config.yaml
n_layer: 12
d_model: 256
n_head: 2
n_kv_head: 2
head_dim: 128
d_mlp: 704
vocab_size: 8192
activation: "swiglu"
norm: "rmsnorm"
norm_place: "pre"
norm_eps: 1e-05
positions: "rope"
rope_base: 10000.0
rope_fraction: 1.0
qk_norm: false
attn_scale: 0.0884
bias: "none"
tie_embeddings: false
parallel_block: false
extras: ["capped logits"]
init: "uniform"
init_std_qkv: 0.0245
init_std_o: 0.0245
init_std_up: 0.0245
init_std_down: 0.0
optimizer: "adamw"
lr: 0.0019
beta1: 0.9
beta2: 0.95
weight_decay: 0.29
lr_head: 0.00673
grad_clip: 0.5
warmup_steps: 237
schedule: "wsd"
decay_fraction: 0.415
decay_shape: "linear"
final_lr_fraction: 0.0
batch_tokens: 65536
seq_len: 256
doc_mask: true
train_tokens: 270600000
steps: 4130
dataset: "wikipedia_en"
Each number is 500 + 25 x the weight over its row's rms, rounded and kept within 0 to 999. Layers, rows and columns count from 0. Numbers have three digits each. The size before them is the row's rms in percent of the matrix's.

# layer 8 attention value, 256x256, rms 0.0632, rows 13-23, columns 0-127
090:479453515483507499466501522531484505492467471466535478477510546516485517467491507513516495500489511490550468542510541501478534521498498491462534523502480513505504485547507495517507548515528532466504538507523503510549460486480466532524472441537500475498481497546538517477488547521520524488536468556517530527537497487506505515515487528480488487452535485483520534517533485461485510470525
109:536465484520428474475511506536490503500489483454531466475503447512502530486506486483516547514524499472502534479491499554480523502505476522479498531498501520513516483504549544490500457499529452463513459451519475497519501514514505527485480469487500479519484505461521497453481481502515525518541483528494511507492509475469509481523461497520470506476530520475479455494499458427479470521537
105:548546503572513515539482505513507480501444491521478525486509489478497493495481476478492485494521503485505448489502436510529532499462517481502522442516520507493541488526530530522556477467494490522479534466509518518476521505471548495538561520489496534495545522487467486528486496489454494503536508477502455495458494492487500500541537539414529505512488450515467491504578494477504495529540
100:476466500475504530522473533507511492474518516498567476502531537510504480464516486525538463513535492470488483519550506532523490508489504496468490551564518489497529479496508468506477493503504521494495463494447504486518506513508466534531540485545497575515538482493507487478485512488518490518491542494472502509508489466537492519514503487543503522501526503514494555488476506529503545469465
099:462474498478513517474492510508500467516497532465478496516513489534514471460543477481508524523521460513491489527526509507503482483477495493485482462476494535507504529534490495507439494501519458473512527499493474514546507488488486525492540504562552397478522542521536480512486486495449502528484503529510525529529484480456496495512460499491515459494490475509512487499550498513506471514538
107:473484495551428517485519522486486570463491486498540487481533499492506503530434491494459547510501525504452492490478480491528465479525431476473468485502497486512496509479536484504487499506474485463487499545487496465496521477494525528521499498514500532531492486472521546485504503518513517491503469518472536484513530493501504523452499499500487545518487505463464509496470499471510511480497
097:483453471490510546518556487488541493486545540477508513478502512475495499513488527488510496495476554489502528484519486501496506484479544527497494501494485500489518514444467486503469495496518548535488455569489493505496531567506489496428525518494493532487461504513522505527498535481511478471505499514495501526549519511540512539494484484517537519537450479482500476458494513579529492488488
105:525463482530500475499476519522525525437500513496532504489476477471485498489476527530545507491499524470491489461480504474508532446474502477491474483447521448442503508521535523524451526509516481502512541493539471495485551529533482504469494496528539493544475527504531509468486492514527485513481485515492507457522496542504486469489472505498494488517527502475527451466437479517503479472505
094:483536487488501551491466531500476530493508469553491463467545524522488525517488485478518520524542538526517474474499530459512549517547539544488501495514481481535486467485480498535496514510515508474483519517516518490523513511511498507495496526510496500501507478514503522530485482517506509498494552513452496470488488514477518502469459510536487489531497521549507542506500533491495485504470
096:492523476502483499512502508524490459542541507495470481461478533562464495496549460506447493458517487490489496540522505522473473493505549487534501501494504480550447503482504473514481518501505495491523476457490518500476523472486507494484486499524488500500495499520531487501508500497561480501430519504531489476442477505455504483483466507486505500496527521517500522482539486510486497553516
099:512521517554463491485510506526522522522520470473505521489505511471456513497532515513501474538513481462500475491558489519519513493491484507549514466474514468497486462496477537527463470493485508478463528509473519489499481529486504502508521504541502523494557452512498459529498485497528558493499487457503460489436454491534531542458544513496499486527481473524494488530538492507486523516467
# layer 8 attention output (transposed), 256x256, rms 0.0623, rows 13-23, columns 0-127
092:442487472464454488471532502471474515481499466509499508493504489518506499481542476524520514528483490492521551523455464506474484476494499515496532514529503519502549499492469489494497588520523474484505517483518495538471488547504479530493464490557489496504471527493508464461530510495501513484496538534547496485505482490501481492509450446501520515504469481511527525516533481514522473525463
105:535484533547479553485509487492522534482520490468496501513508513514523517504515494490475525506490523492516526546531461499486513500491475509521504497522514503524510453514497521533489481483512492524463443502511497462499492481476518519506557506520485467523506551510492453533525515467542506531502500530487526464492535474524491468500519521513466531478506508501485498498495501482491483524491
105:517503493508482530496512508467488525518507514553523501505493445498521467492490469492500507479518519513459485495520482478515461529508504479500458490460523475508514507497502484524527496478513496513532487486464467502519553401507495515506502506494516474498490499499505515509493513529531451524460458465464490528514473501483519474493531526510495464487523511496430492478479467516516543492433
102:488479544493551489509466511507500433502476516517501518504512490481453476461472467490489534486496487432537499497510520532495467483480534526461504516515521483503450465495496499428472483505498480508493490502504526497469461546517478490483504493522447520497507504516540551494490468477486501490541533491500542538499531527513513518490486489496508452520475485490506481450506499549500449527542
097:482505476507498538502513506500464542501540532482481506518453519466567501489514482549459487497486491516503539467475519545527526508456519524560485522512537510531492451473507512529505494471511488478461501480514519517521489495521456473476493480506553473510460470509521459514501500496526540481481499499529511474539488487474475464506516482496482490512472519521502469501520506480455502499528
106:451500498524540492468511544496509484471494474432525510521546482507489505472499488534498484538497522480528471525517529509499454492539485468505473545518470497481481508486475489493496472478448509516518492474516490466487476604472461504491548501504460506510475494485511483502527510501516523539491511490476503511460489501528504515490518506493479491495446507501534530486449477493494494471463
099:497499528518535460512520504510490502457513561477530471493523497525504518491479538506503488473525534505511486439490474512574451490552473491512499469475512494466483473500491502528544471515480504532490479500480481471486502520492510490502483516457497544477481541472489487516487489507493513521501485474488538499531505504520507511467537468517482534539516513517521487452543500480488491493544
106:519515498499488509489518486519512545446503531492483513507507496538500505551490517526486498548477530442531461511488487520514559512528470481502453503486501452452516474473500518506492507496508491484514498495505524527501477541516493484552483489487465445550523472435519469509507536494511535510524545545509494480526507519517472473489506572473461529481488510490480488526535481460514466519556
096:482514514503480472535524504531500529545479487507455465507538540523466499468493532514489499486514527485516543528521438480493491505466504482485486499545508479502464499498523512523556499499545465478490544507466533505481535534472490485482466491493533525532486472466468528501546484521480498471543528558511480509498471493488526496487485486495550501526465549466558515506506505466494530498530
094:532507520502518532490437464504509517492499497498487474518473520473479510495491538453530475497515492464511483535511478476525493509487512476533498497486483495500482484499521496438510484473513495538533488498484520504517519458509495521509497497480511506522503507510483540524475490513488473466513493493521487477486507533482511512512507523513539497531557477485498451485529500463466514493559
099:480492491515518489514554484502523507520482514499494493508512545481486463474511433490507520459481497513538490485515484491503485472481532469446483514492515517504501480492503481510561499507495476513456510511459509506548518450503497513472485511498534509527511471523502538483458511496514498482549492476525504536523505489491502489486520501519543509479525517495507532529487480472481502534463